{
  "vocab_size": 4096,
  "positions": "rope",
  "rope_base": 10000.0,
  "init_std_up": 0.0277,
  "init_std_down": 0.00296,
  "lr": 0.00431,
  "lr_head": 0.0503,
  "final_lr_fraction": 0.0,
  "doc_mask": true,
  "train_tokens": 441300000
}
Each number is 128 + 24 x the weight over its row's rms, rounded and kept within 0 to 255. Layers, rows and columns count from 0. Numbers have three digits each. The size before them is the row's rms in percent of the matrix's.

# gate: layer 3 MLP gate, 704x256, rms 0.13, rows 645-703, columns 64-127
# up: layer 3 MLP up, 704x256, rms 0.129, rows 645-703, columns 64-127
# down: layer 3 MLP down (transposed), 704x256, rms 0.114, rows 645-703, columns 64-127
gate645 093:098149128123109119138128158107148159119085131144117125143109177133144137148150146152152094133096110090109128092136142127128106127136136122126140149113146134085141078103165128147135086071077069
up645 092:107179163145122112104112127083163168103123105166160139161117149149121117131139146098112122139077126120114101119143108088124112117153131128116129127104164132133144077099191099135115073111109073
down645 094:075157161117094183114139180138159166135064108127141134139080138106113111101169127146135140126101123094125107140146097132157117154113088117121149163105184107101142097167109116113121107103100087
gate646 104:131104103122078111107122129113121079099147093131117123131160108125144089125111166150158137163137116152173150135148127112122178129141151109126096098122113116131102144129117165163133183094135141
up646 099:143123115147099179137089129098103123125140114118117129166143090117110099130099142084146118159080081133137127115136116134131174141098154140134129109122129116146096071125118152197140130129163140
down646 096:145095137144127114126126122103110112138121120154094140136130117116139080122122148118135121125110123167122126167152137141121149107122129125127140136094107101126118099145131149159126188129142143
gate647 097:127115160080158144130139140135132124141105150119112150097139154109145107117125134147138104131174117128065166084146151120132158120155098140161117168141154111163148141149146122145151159124135073
up647 098:069120137096180134138116115136102128137095148104137181134157118128127105116141145103149112131168108131083131062101150149145129122153093121139096148133131132136144158158153142138139095141135102
down647 097:140127137121159155153142140102115134128118104122120188136119150130107121073163096151146146107155138122109130064127123108147123178121130150113110103132161106116152123127164150094160099118155115
gate648 084:129137125092119115101139153136173183134121108106114099108132133110172101107107125144118133139135135094098149157108114151087114134099168090145148134141157123126140153128069138113102136139204124
up648 087:138088107157111107125132108122118083168132165130143197126106165137103130117174157136136137105137125128177120124111137121108146113161142130102106154094111124097123139144153159127154111104109127
down648 093:122138121123130150127072130138147092131131128099161119124161165108121105104130117124102131136126135080107109122070148125086158083139125117121203121124123163131112170142120123153134143129154113
gate649 103:098131097138113109152122112143094139125058125124126166076104121125135130127145127134108074121162137127159143094095134118170153107097136141189082201097155125115170096169138108140115106140089142
up649 098:089149077139132115176095144144127141149087137116141167132133120075174151114118130101129118108183138100133151141099127127169101123130125102155065140123149117075146128129151102173145124153084143
down649 099:147105062139131127115087154136106133103085113124092154146152120142159125153108075146151162130106105132108122106119128132128137114112073146153135118176126114154107127162095092119164159153142087
gate650 105:130135152129147111138159177124128133148115167140098120121108057121136074122143146087107128152152130109136143161133140121140143109140138158106121108131120117138102102132175139135124100101147110
up650 105:144136130138118141122140094125062127141162140115132152150110143091173138091116143140157110118128164131161139095152135148102154180091168119148169123153150127108139106115101156159143113100117145
down650 096:142097135129122120134140128151123171099125157103137125161141109135111139171132123149154107149133136129159132124105131140123132117140142164121136114133129133105093139134145125110102098100063141
gate651 095:133132147128113137055116142109136153130142095140110131124113130158138138131138146119171107146057166124119131162087137119155160129149143120115111115123143147135113163125155122078104114131177122
up651 089:156143102142081142134115127136128132143128157187149097094132103118099124118134092096111133126118121125147091132180131156113124150110131136135132136146121125120143160101121102130152168087133138
down651 095:167120112105106136095123163122162116117151154133140107149111083133126137115135133129123146112148121185110068084155109134129172159115163111135128153135142141145101146120099137126122128144113122
gate652 104:125112129119161160116096140126118112123146145156094135097118143158162131120120143163130172123144141130093129136082162112149095168126139116112128142133107133145122068123152148102148100110122113
up652 104:088132073124113135069115184087107091150151138099119119126079120139137143097113158166116153117152147129122111119077108145142099103120125128097118117130104163181132121121154119131094125100137139
down652 101:098159127122149158070087156109138111170117096109134150148081135122126146132102178143127198138138138109114138100092172119125122124130140116113112139161090138192103131102147085119116105121149137
gate653 091:127131105092108132136089164129100169139162149122137135137106126144114127152127083128178098135140140184110132098101115137162094095117119115124166112123095111102126129124139148120079077114143107
up653 094:152145164114107101087130112146131118133092110121106126094133116079150118128100145111090180135138144133136138141132146135109123151137107177161101134151111192155135109136134147134174186081128131
down653 099:104083115134114103154151181149103134105117177081117106163157138139118165145155140156124103106116116152162147101117149128158127119114118120127128113111133114121128119110102123179102090096080150
gate654 100:116144113137117155113111165140084083130154120129143113127140116146164141095088135122153120164105163165175155124155122123105112169155156136093116123085120130154120163058138100121117141129109135
up654 096:082114153114131137156095131130085143125146150122155133140130106112089111167133119125130113087141099137133130153151088098151142105100128156131158094136145191114165117141116127131102148145156115
down654 094:100111146136140121167062117105102151152096146143112135094122133121106125128134148140124076117129102142097166160137115114135142150121125148124128122103131140167122104140127100177168116117110167
gate655 096:104129152141142119139136086121146159123121138129106116120127159123185142121126064161161112153130131136137173165118074137120087167163112077174128098090115104139149140113119183145114174206148161
up655 094:118140115143119129069111134137101112143150150102146154129115057109122132188104159128095155080126102125106082116124148158137133094138129167140112133149130152144116113160109107140094091098148100
down655 098:180123100103106130127122177137153147143133135101128157149114096157094109116115148123100120084103131150102104108126139115130173154117154098128140166162158146116134122121143121123069105093126135
gate656 097:159117155096090045116136134153130117106095142115135133152080141146148104155130156130116120109135151105114113117151137095109150146124145124124144162144125133121112118124125117157133124108127189
up656 103:155173184128118099135105128122142080100105150084125141137104142112140110165156144151138169093139133078114103095160118112128132204142152157146105068108149136135108116120108159125164128147104134
down656 102:152150141131137087123091140141097128102103123123137129136153118133134161131121137124106117100110148143135083128130136142115139154142145116122151126152155150131117076135105163124099117097085121
gate657 096:141091139122117122137111097127131144138079092115077131132132133086137114120099101106141126135152082110143131094084133149114143102138148095074102146137134107096123146176121168146102128121122140
up657 096:134136118141127121108120105115141128116112123157117161150153119095144095138124089080141142112155088090097156130124134099144135101160152127087059128130135088066107143151160189123131135159116161
down657 094:110112160148143105142124106150132113150103113143138133150121131139091129160121152152108098132151130130145083136120125141152160155101146132151170076121158111185166171150117090128142132113154148
gate658 108:164144115155121123126117143111090130145120163109122166114156116118118128153103139094186095102096140128152126107128147126150140110191077150113129098143143137101119146128129128135086141109092091
up658 101:125129086151109135129104119120079121168167173133126158146151096151147126116118124048167103121096129122138091077096153143135151097165070145143133122130136137092112138093151123135101111129103106
down658 102:138097086140128167129140130115102129153122145112114165122138148136136134125128123098091142138147130142131152099131104189148134082140093117151108148090197122116144144089096152097073117137143108
gate659 094:136122096155112168116116153142142109121110126132164115172162139207116143136176096101127151106089177113128135135087118128166156167120103155169139174125094139108171103092114160146123158069122111
up659 087:082111085147116141102088168130116092135107127130133160143174137210113156146193093113158091135129160135158135109111082117115171151147085166169111154156106098136143116107143112106098146115118168
down659 098:114149150162125078111120117116161114146106128114110143119154153103103141138169064105163152120122112144112122163147130108171132115098135091163119180109126095122166130168120144126136169101131176
gate660 127:091120116141097157136128076145115125141145149171145146125111124145147140129161100124123113112099117116113127151172065125136116097090147114097108083126158109129081166126098139114143130138124129
up660 127:145084182098150106145152153078137115107107155092121133100193090146116129114084161133071168124153157183126142092093169118104116146146122147111131136136120170131135123119143110135109146130131150
down660 105:144084154118156088155115131117143157120102168132166133092139139117104107109119151109135160074143115125093116132127182123119126171143111149146122131109136155128118127151124153148125144140134117
gate661 114:123117141094124123119123093151112141139082137155155117078163151097087120128126109136057106150126083113134140098119125092118138155153110181149132117139123113147137139134130138142134149138107154
up661 119:138086129133161178108092137096130147164098132193106108103143119128187102136104115173136129122124160136158149181144140130139148136153123186120128102145136147116112104109111097128090127129122131
down661 107:103099132146153172165132160135141108140095146159110077147124152120145147127095128142074164162103113104182126135103106156138140152124116153097107133142114098145116124128111123100116127129107100
gate662 097:148162143116085139139118149120148145111152178100139161168137106084147129146137101148133149160156120125136136116147124101153112130162168129121125130146175106141170163087101128124106121128123104
up662 098:156116127095144157119128110123096126087113166090156123181132090127117130085124082151137142102155135134097152110139165126116127146181154104170161128125151120128136132144109107074098117083169182
down662 101:129105130104159141124104166125086131085144140148129113165118101122107125082092110084115153156135124143136112119148184140119138128112175149133123120108138137110114115124109132111082129088106126
gate663 099:079145159133106140141134143114132128085130160098128110148129095135095107120114100108160123098141150138107150153139093130113116123147072133099158131154083151097075115125169151141137151144089145
up663 101:128150146191142144119133159098159138082163158101130083100135075112138138118117144169109119150137145142137118139156138111123127166089107141134158133100105118120113124170129109135167189128104124
down663 097:171140118191155118141125158121134144115114180146086109104147103116119125142193155153143147191124133083142102169119108143078144152134116161139112128148130129127131168132139120115141109109126150
gate664 101:119160081136146131191104110102134102110131138087174112128126123097114134088108140124151133120109164099065108137147123152133147144156109121121107073181126153101145154136120139146157121152134126
up664 098:104097177120099140109102167153174139156124116134104106151147106108121120136114139167098104147120110116127075148150129085095141076153122131163141137050112109108110139142131143118132124093135138
down664 099:158114128157148150147153136100146130148158136105123120147125147108138113147085135178120087142133153065117088107136113129096148120128120131134116129127154163103082174140117076128100156107126130
gate665 097:163118110153122126134157113155144129144160213117108124141123139136108148096145090100152156165156145182124055117139120130114131178056130144138103181093137167093111147103153183125095115128118111
up665 102:133110131122129078097128106075113181141119149152108169185119119090145100138128143117093106093110102161102161115104143124133134126134123154139096135108134130152171121150127113125162124137167136
down665 101:133108091137127127139134161147148101177144160131142133133175104111093116114129128130182089179115166105084116158125102135114132136136183118119141114177135134145077130125085089147141044135107103
gate666 099:125152099150114088137147104118147118124153166099086130147153116171136146110116113111131085135156146086123143098079124137133146104129129135121143124148124084133152116135125133106159148153108135
up666 102:142092052140124094128153092106135123136143200129099143150138128128152144149170097126140109137140134079094101099083130135125134123101155160094146109131146122110154111105130179139153136150083123
down666 099:090171129149118186125150156113104124144085078121154176164122157126089092114102157104125150108113164182110120138173158150135125150181144086180111136121134155124192129146131125122110120123094116
gate667 091:136178119179183161144132102115139120138101099115070136154197132160137146110112140152117155172117095122112124102145130157134139082122125154135110131147065126075136146162156122138100106143125168
up667 093:128110115100122084119103129148098117126129164139176147134134128138147101144148113116108072091133179150147109127140091128129094164163119118086132131139172136158125099145107136108149185116081109
down667 098:130090148156119142116088131161119136136183147117188135121129144167138145167120128124137090144181147117145090087150143119118070158129147113125119127124122141132121155132113133137176107159107072
gate668 101:105184123090133159151154162161109106130113165115148126139140130107071124129092161146118145139131160116152126077122161119099109107107159121157139171103147154135089167160086140143147150153117154
up668 096:169158097125137104144102174169174122109141123136119119150147122141128131135109143111144126121136120120152130120116138109109122125108108115128075173099130109170114125129112124112134134090107176
down668 100:151120147148165145125181139170179122142161109106129104127067141129121108128147136126109129150131149141182150112094111132132114174122062154135138130082135108134109124141106123166127115164089155
gate669 104:122149144109140111155099089140096126121123117106177120100106153151097167123123118129116142152115106136097123127172177149138083139178150143136139149123168121135142157127109118123127116142199118
up669 106:133134118126105131106148122140137077082118105105110142163147107151149111100101114154146161124123162111146143107137143096186094161138175154079128114153137144111144165127134119054117117159129116
down669 105:140146131158109115152154103151120144183117112138105141124158151119139133132181177133108124130085108161129086133141133105192113155119137136123119090075142106113101115110164121120118108150129136
gate670 099:132102122097101099095111106120107163132121121145125140117141167079157114151131119124105126148089137167164096093101154167145123116121136120111086126114163167119128136165140151125123114168127134
up670 103:135136155158184136135092113125160130147155103089106138112147150067140071107147115141146160085155118087136126138079143139150119124112105160127116148100126163093135147172138103104130153130135144
down670 101:115102160130135130123149147160093140124130142177140169111125097102142090138133147109132090136107116134150124096119125127144141101090111147132130123096151134128128111134141105157120095146100133
gate671 107:127125162091125117117114163107179132097093104102108114123135154118184102100134166128102132146121104146130163146124111102107139167165076160157104079151156137096080114129120160120132118125102104
up671 107:168103142159113137127150172095160105169114137119144189123154090151115129168161097105119141166125128114132130107099116109139119097070115085132082178143134128107105140146105102055161122147137141
down671 102:153100163139126172168133133073102119106131143115134162109160100120118136155145152111130122152111137117148160132126098096155112145090096113147099112122101140141099079131120171084133100190136119
gate672 115:124142153122128137093109112148133168154159110130101102111090156072121141140132151139119159135100152150110140106177125121066109141119115137111106108142105152135158129160123157141140117137152110
up672 106:126097137111143132109115125156135143137150123119121108119130189100119176132158086140146128098115158110130132119186143126115126144115115142132132114133120132092164124149127151137169132175152120
down672 104:121125157142141121140166160117131159099138131125162152109164134168123141089120081145161128121145136167160110138128130135125120105144117142164145118119161118129135154113134142134120119120147130
gate673 106:136127133135127134120137149186133080147134161145142130112153140126136107118092136123115121114125147131074089149100114115094144149156109098141146162137114083181121104140117113128132144128135110
up673 098:148104124115102142120148136108134153113155117115089120162157105113141163137135096152153107154166126148150126130125125113141158102107138120152092119111134143091100145122110148122164134120122131
down673 093:122106145151156098169139101150120089114108118077160141155120168102139071150119171155133119118117156115117123127130142118142138155130123118133124136118083124128105139162137142144140116138130102
gate674 097:139130152118117141152161113126132100116139100072102139167152109115112161100113108103201108127129158115156141165156131143125106102106148168122122134120144111109125116133150089147155145091098133
up674 101:129128136108109108136116136154133117106141156115147154128109118117145140105144142130114152142167153102116111134118105138070131128152145087157152132154128145125138135131106125151105124134104113
down674 100:113121093105129114084094100108114142154148147142154078139142130110123165165097151134086119126153149070138116089117119120145106140135144088132127143137117116140106160138118143161073167108072124
gate675 084:124117161120177150122093109092135087134120123150115149109135148146157136131103149079119111142138073128144162102109137095118171149130130085172126115148139141104134123129107091096143137132114150
up675 084:113141133118096140178139131113158085101106093127143110120152148118132157143143160092135196121139136154141166118095198153111158139136155099139117124125139155096161143113139073132113176115110151
down675 092:106117123089099137161094162100152128117102114192178149109165097126158163090170126130124121100104151107125132102134154130131135125121126154158063122121114154083133124133147096126168146122110161
gate676 099:121135113134134140122134083160099127140112133106089112121169181139125102133098151128119143199149131124124115148121155170114135175170162109117133127118112124116160164130144113133103110119115104
up676 094:103098106119122116161102134114103150192096146132134112121164157155150098113136110104103146134147099111127130145135163173104104143118157127101099075155117152151180160127143156097120114134130108
down676 101:123192098156116121110152149136075148175118112161135131106153111132116154102105130139151148152120124099125129120144125114104126084160181085137141092133130116165085173150154117136124135114135138
gate677 112:126128166120133129099130094132090117143145167128138136136119106113146096088112135125150107130106143169094119119160090162103103142143101102100113134141128157084157124128126131165114136162105131
up677 130:143094085126108116147097175114154093127096084112123120122136132121096141164148136120134128143174090094155118105093170126128140093116151159133180133136133099154077103135128137129118119089126102
down677 087:141111103095093158113113148158123096126086117103127097089097128125094121127116112089159107124187106124114147131133121160117119104141178085157088072099140138143126117082107124155099140081134127
gate678 102:128121113088110124115126141135098122086082174144103148096134093173120171124106160172139127085131143118113128092142114134111134144136117159103139122180116155100121158166135184134118126172127170
up678 098:146116116133150157133140128096133121101116155151125117053102172133152094142158165138109115121146120148188149120127152153138127137144123154092122135140171140085083171148096146139130130148118148
down678 099:155142111114163125142101167122194154138162122140050183137152123121150156159155178160129125077122084119100130137097129141103080111147123159099139124115125148137139151132127096126129108126121149
gate679 098:138131121140104132150146159140133162086128140097120075142119108152119130125113137131139102159183155184126119082113138117100110141128132158154130118164121065096137110123157136139104121109106111
up679 103:134122098150080138142134147148140128131102111139179176124111112124146099112106154112110123109124154121154142163088142106110132144098142147130093115117112124134104143056133122122090113110125147
down679 098:153143119142112140144136188156121102130112135151121126092114130140133128149156141122147140170085140165121127103140127111107128116181146129172072124141129082134129127153130137140131110152126128
gate680 112:146161109107092117158138136120154126147073138093136137153114147096167127095108190132139145157089145102118126115142095135126133114154122146191155122093148142141105118144130153074125148116175112
up680 105:110129111107140132122168106095155120125128113107096108114104140140124100107135159131166101131121150118127173133112158119112128138149130095061100136167168133109093123115154143123089139169112116
down680 099:155124166064155128112111128099126149110078164097118090157100127129125159128213157129144128123120153129159114135126128120144139174066090097126114087148099102128111125114098110123107177115123120
gate681 101:128142177148139134187154130114119133096082157112128148112130097125154117125136156119112082102168107110125098109095086134175091150097158151118142137124098137137150127135137083106140077147168146
up681 106:093141151125167139083129149127185132137169113113158130107174134165108122123137141145116136128178160132148103187148137151144113138165132141127128064123171147098098114159114143160138153106107124
down681 107:152104136163127115097140132145131124079121128116114106138131107129120163110087172116138120152131115130068139145123111106155147106109144111156118127086125118137114142133135127138176127134109100
gate682 132:116081134179095082114166079094158127160126123149071151079143162118134115122169130129130070130171094086154098090121126101143114136178144125126114149125170142119117141107143133164136096067084115
up682 114:086084110184106084128117124126126145148119123157093163096132131113127115129168110107182132134112081124150110130142085089103109112200134114183124126101173151114112111100127159148109119104142146
down682 107:121155112054136133128092122119126113082129099116139129145131139129143156154128135103128129131107139161119156135149138099132126135085157123135140133126089098134102096184150102125092154150125129
gate683 099:105152087155114111149119109125116124123128150165156127128147128171130105084127108142141070133144100119137109150106091110131101109123087141087150168129124086133157123160128148155119127153136097
up683 095:121175161144154169094130110097099130145159113079108138104131122109127150144156113138149121076113117130169109149101126149144129149121153130096131135138195160113106128147129125106127138107137163
down683 104:191098151100160081102134128146139094140124161131148159175100115119082139151122133110120134139110153135153129106154133161132124128147149108166110111134074100122127151110131141139126111136136122
gate684 104:100167133121117124135124090154116120119154156128093103155175161113144154104132090149123130164140142128145153124104088145120138121091114127100115133123141097135139135185121107100161123156131139
up684 104:125133087129122128101108137188113124090147133142104112127147167151126117080152100143110132125084194117174154058124125118137163099134114116117110107136138114153140111120195147131162121152162171
down684 103:134134163140133100122122152120125114129135089141153139131108104112157144151104101125140143115150123164109072143194146092120135146166132145149118127161094174136115143092080140122099123114157086
gate685 106:115153117184116120122156116108127148131147129093142138156087153130112136142145134162115156122149176127141125100119124166097122114129072105101105165117099116111138104157117115079113125154133066
up685 115:102126092168138123140121142095146128161126138104177109114128124137094121087093100134134114124142062084102100148116170079113146109122091117160129122091126174142140118141093127121128154116152154
down685 105:108187146127137131083153133109149110101117097130107121144148109128144132119168162134116136126122158117126168140165120123123110163134145119100095143117136097105098115122159097162109111144127095
gate686 092:148110137092148135131120135088097118137160109130115130180129089125155129114093131124144113120145170157171123115095137123116125122117087147170129090111137124122158089119119101153125071180138155
up686 090:147106120116125122128119131113074077105157107134140151157115099151160133131111136110139110127142156185117139101086127148136134109106128137116113113124138107104148121119162108149143086139153120
down686 098:138094120126151133154080141128142132167117143137163167154145153099126114127118142132170105160110154139126106127157120108082176089143090130113117151137152166167120123120156103110100118119112105
gate687 096:131096136092144126081123121141169074129152099102110083153133131118152133127113111091151084145159131104135129124126124110131143123149167139142129125072110157146140135135139121137153096132113165
up687 091:102150131168101117135140164146110176155146111091175180107140138151096120113119150150179153099105131147139132156110126168138112115102091137120137114141081116118122106124145100151125131132168112
down687 097:133134102140144125128158099150090148123138145139123154045110094119130121152108144112138133134136140126101095143145066160157098114128145126126102143161120121152101110157111114119121132105130086
gate688 102:097132139125131166135136144129132122161156106158110115111146121132082113096096146148135138128131140109134149139142116150116115120099141126064125130152109144131125148171151126102133122153134163
up688 100:145129141155153157130101138115115149143181110125141144043124125120110118123147083171126141147131154093154146133098136096128114110141126150151111158140155150128118136103094092093137116094161121
down688 101:093148144108128136093118132132091151090152119143143128078116123113104157141138141125129134122153129090102173125102136087123107163139098125099101137123135137111134122187128134044145126132130152
gate689 110:093121174146123151123147178192103161151094150105119142126121094111150084125081107131154121118169098154121107139112077117153156090126145126136156138140118150167121102138125117096162146136143111
up689 119:131125076117158117148156141149131149142155096141155179122133125128165137136149102099129099137148161121158110114113112167134154164128140166138158131162157128147120106153111148144128152064120131
down689 107:114121121143124113201112143169141151114107116124178115119143141146143161113109166104133091148121149131151159143129150127081115140109175157136140147103129159142130172159145144127169153085082123
gate690 101:135130108113125133152139119133061094138122114116116078141127156117138146121153118137099108127156158117139152110160115152133124154115116224145099111133133120140137141107129091108112141134081151
up690 100:137163122108116138161104102128132114130118079129105104137146170065139156131092113136116114134174145176143125151142112119150102156130130201126135103137128127127143114126133091072119135112112188
down690 100:180095136163118122140133135139137117155163126110098146152115121137097121097158132075106144166109134173138153184165121147112176145127117148100163136122113095143134155101108130123120139169130162
gate691 086:149171160128079103127111123148130129127166147127163161118189166125138143169114103101113153150152111097132126153141160164148150125115151155122114126100155133145102138138099132161109122159112120
up691 087:139143142109086084144113131132118110153175123125169133093162171121152116141126118093094156135152104092163154122153150134130122169122137151146128126081137097147105090150126130133135127141129141
down691 092:173155137128112085136102129140146117094135109129115117134139125089169133148151138115103138131139091118131129131116120119150098184102129138143147131108131125147165123112116140148127128138140145
gate692 104:132142104100114122131132092115153162147131131109125115101087134089150084120122135117127114103108087133111134161152115170134113146134137121129101169146142099133139130139140098144110145118165170
up692 106:116137110154092170149143122137150132129127107093108120085119141083168095150096145114115120075119139125132089150163137122102100122113144100136121185111172087111174112156146151062123093139160148
down692 098:121122087141147152133152118123109157122121123079130103127085100121129104136126106122149128122119120113115106175104122120101103108087093106139125112106103066166138162140132113151104153119115194
gate693 096:200167141133107140119145109166169147118136138099161128125090196118125110154125146140137142095111132058150162147165094154106136075063108116112138122136150144100129088108109148107125164132183125
up693 100:162137120145114110137143147156148136124162139130154137125077135137107097143094117143094151107129138131150130158158104171093116109094123118136097171117207126181132145109059116149132143176162136
down693 103:172133129139092129160119160151094161157170126093130128140097159128132134127085113137125170167147182132138145124130082114135105126113100104133082145156129109132095105095106124111114174163152156
gate694 102:103152162173126108089060138115121111158132119112117124168125121168103140110100105091157097132120141124172131136133123177142134124179133120114140159092113100104143194144098158117120129104132141
up694 100:087079108140160113095085147075091109155125115132133103101134151115140155116161152113112086120109139132141112146144115146097086098146133116111128134117149113144112114156116130141176128155122129
down694 101:153162145142102130107109133126080125125155123123123152141131139157166134130084119083131128197147123102116134122148132130141174167191157141120146161121142152155107078134152098122127118130130121
gate695 099:133152133130121101105149088169138138112129100138100150132145140129145133134116090123127118158114127140150113109153120095166088054158113129141120108169169140140140149170171154137140129070087090
up695 099:149140132108145089134126101165138116120110150099149120158144139097115106135108135120151134123115123116162102096126090122146123073175106078155155162142112096129110104163140141149109119136157133
down695 097:120140127143117124113110154103129135160172145155143162158119130127141107132081084161151112115128168168102114056156121124107120125128092087159091110109087108139125107151118199134134153131121127
gate696 091:097095090088144143163129103143139064115124110108088141112109112157128120123071119068169122115140098107097066147145154083153125147166118085129158140085128088102125129146137141125112098176125148
up696 093:123130176148137108137143141160117149125148152103122149130131147092114138131172159183085087143110132160121176093145094134098166121073154157123129114144088146140097120100099143088123145096128122
down696 097:156121154151116107131141126120096155103178176140139133076116132131126109169148122134137132142125140120154130092131110140122101146117122162157088101184113119141138135146127156097178093113114101
gate697 099:113152149132128116164132137152109164118128176166166156142142150130122112164140101114116114129107116131164167096134157113135137123145092123137089139102122101092134128167128113105163125144139129
up697 099:135146148144121107140135140113160133146125106108130140143156103139151098111122151148116095100099108127134176131137142149155153124151130157163080100123150141114124176194120107111173138128151130
down697 106:141140124125151107092117169120119136122108083151144153117163145103194122095109150107119144111127140101146143107128098177117104114085120131136137144128132145119101105099150091138085103117106168
gate698 099:121142073155116115144149085121125200105115118148138145148162124174157141110116136149133133160153091097123140145122082110136139118142115127118132080096202108146115130150135112121122101156153140
up698 098:094124083147098102125187092120125167084139115128121143132149144160110134124106133149117149136141120077118132143113093128115127120147124093128118098113181140135129130163136114104158105130132118
down698 086:150140186179140140177133120141131177136121092159180081106143131122132124092132158112141123125140117160139105159122163096133147117141150075144119122133103166122177121121138100149152097112117122
gate699 104:167148129119069096065159111160089123133135132130115147126128151157109176123112110136143149102143083091143117147127100084151171093117134122140131098118119107155131102127153142128112141100155107
up699 101:147158123128095125094135129163086096113109106117189156163131139141183150127165104124159143115139082122141132131113116135136148082083127113147097142124126117128148084118116117084113106118122135
down699 100:135127124184132142125136145156097146144122117132139135151112136121136162170142124104129149136133103130147145179115112126102172073105166081133056148101130113083093161087102087115153133157133162
gate700 106:152155118105108100094143110094116110088157143162117126111130175143114120116135095107183148156132148112110143124120164157137155116155108082152123108160122128112096133108123137128133156113146113
up700 103:147105117134117137172150111138165132159106142100151117195146098141127141139124141125129144108135107118156149153132107104136158131140063119153090170126107138129176144134160115130159144127132159
down700 099:134135112111125119136088102132140114119111131100151131098138108123135152126116142104105156136141115109142168123103127132132129108093123121130076135131109116086142115129133087105142162119168145
gate701 097:126096126151130156124126155101181062106136138158135104104093118161082127119102141136099086104150083134113086132108081144115099155098093129118116128159123122156125150119110153164133117125186113
up701 102:119105108143148127100104160129161079126132117150152115136094133156084077124086124123093092114135102122095077177137100123110134141091124158114169136113138094151093142120132151176135106126138117
down701 091:124117124173115120082132127088133160144132147138110158158110118109124144152152162138133113146080136139129119125163078126106129124142096153127152143140181126135182150129151052125122122113131127
gate702 099:163087177104116122090136122100135159131111088160125140158138114150124117140115114128136202145161090131115123144141082089170121107110129136141152147135105129121120148101151122172105100090082101
up702 095:113119150126086106114139144118100147149092115153128143137163130117147149156098127160107096116204134158174149116118120091138187121107134149103124105133116096135155137123162106103152100105109098
down702 097:174092123142079155174129112134135114114130182159102148148103140135141120143148121127136144149140140147135094148149157136114150137135096142109159079132145106167150127158118091128111078103117113
gate703 106:148137129124134112172117142135089116143126151114131069163152104154100146107120111124111102107138121153150109134084107137133086129147157130111132167120112107171108098145091084156100119088128116
up703 105:052141147097140109134151113124103152158086164084148120141144104115129125148130143124143115106150105119134161113146134143139155117142114116120123113170094135088104174166158157096092108163153173
down703 097:154157145116157150176107098131131149112174162083099122117135152155076136125124122121110134135113153186116173147132154125131156158125159106120127098146151105158080119120155112086161146118127148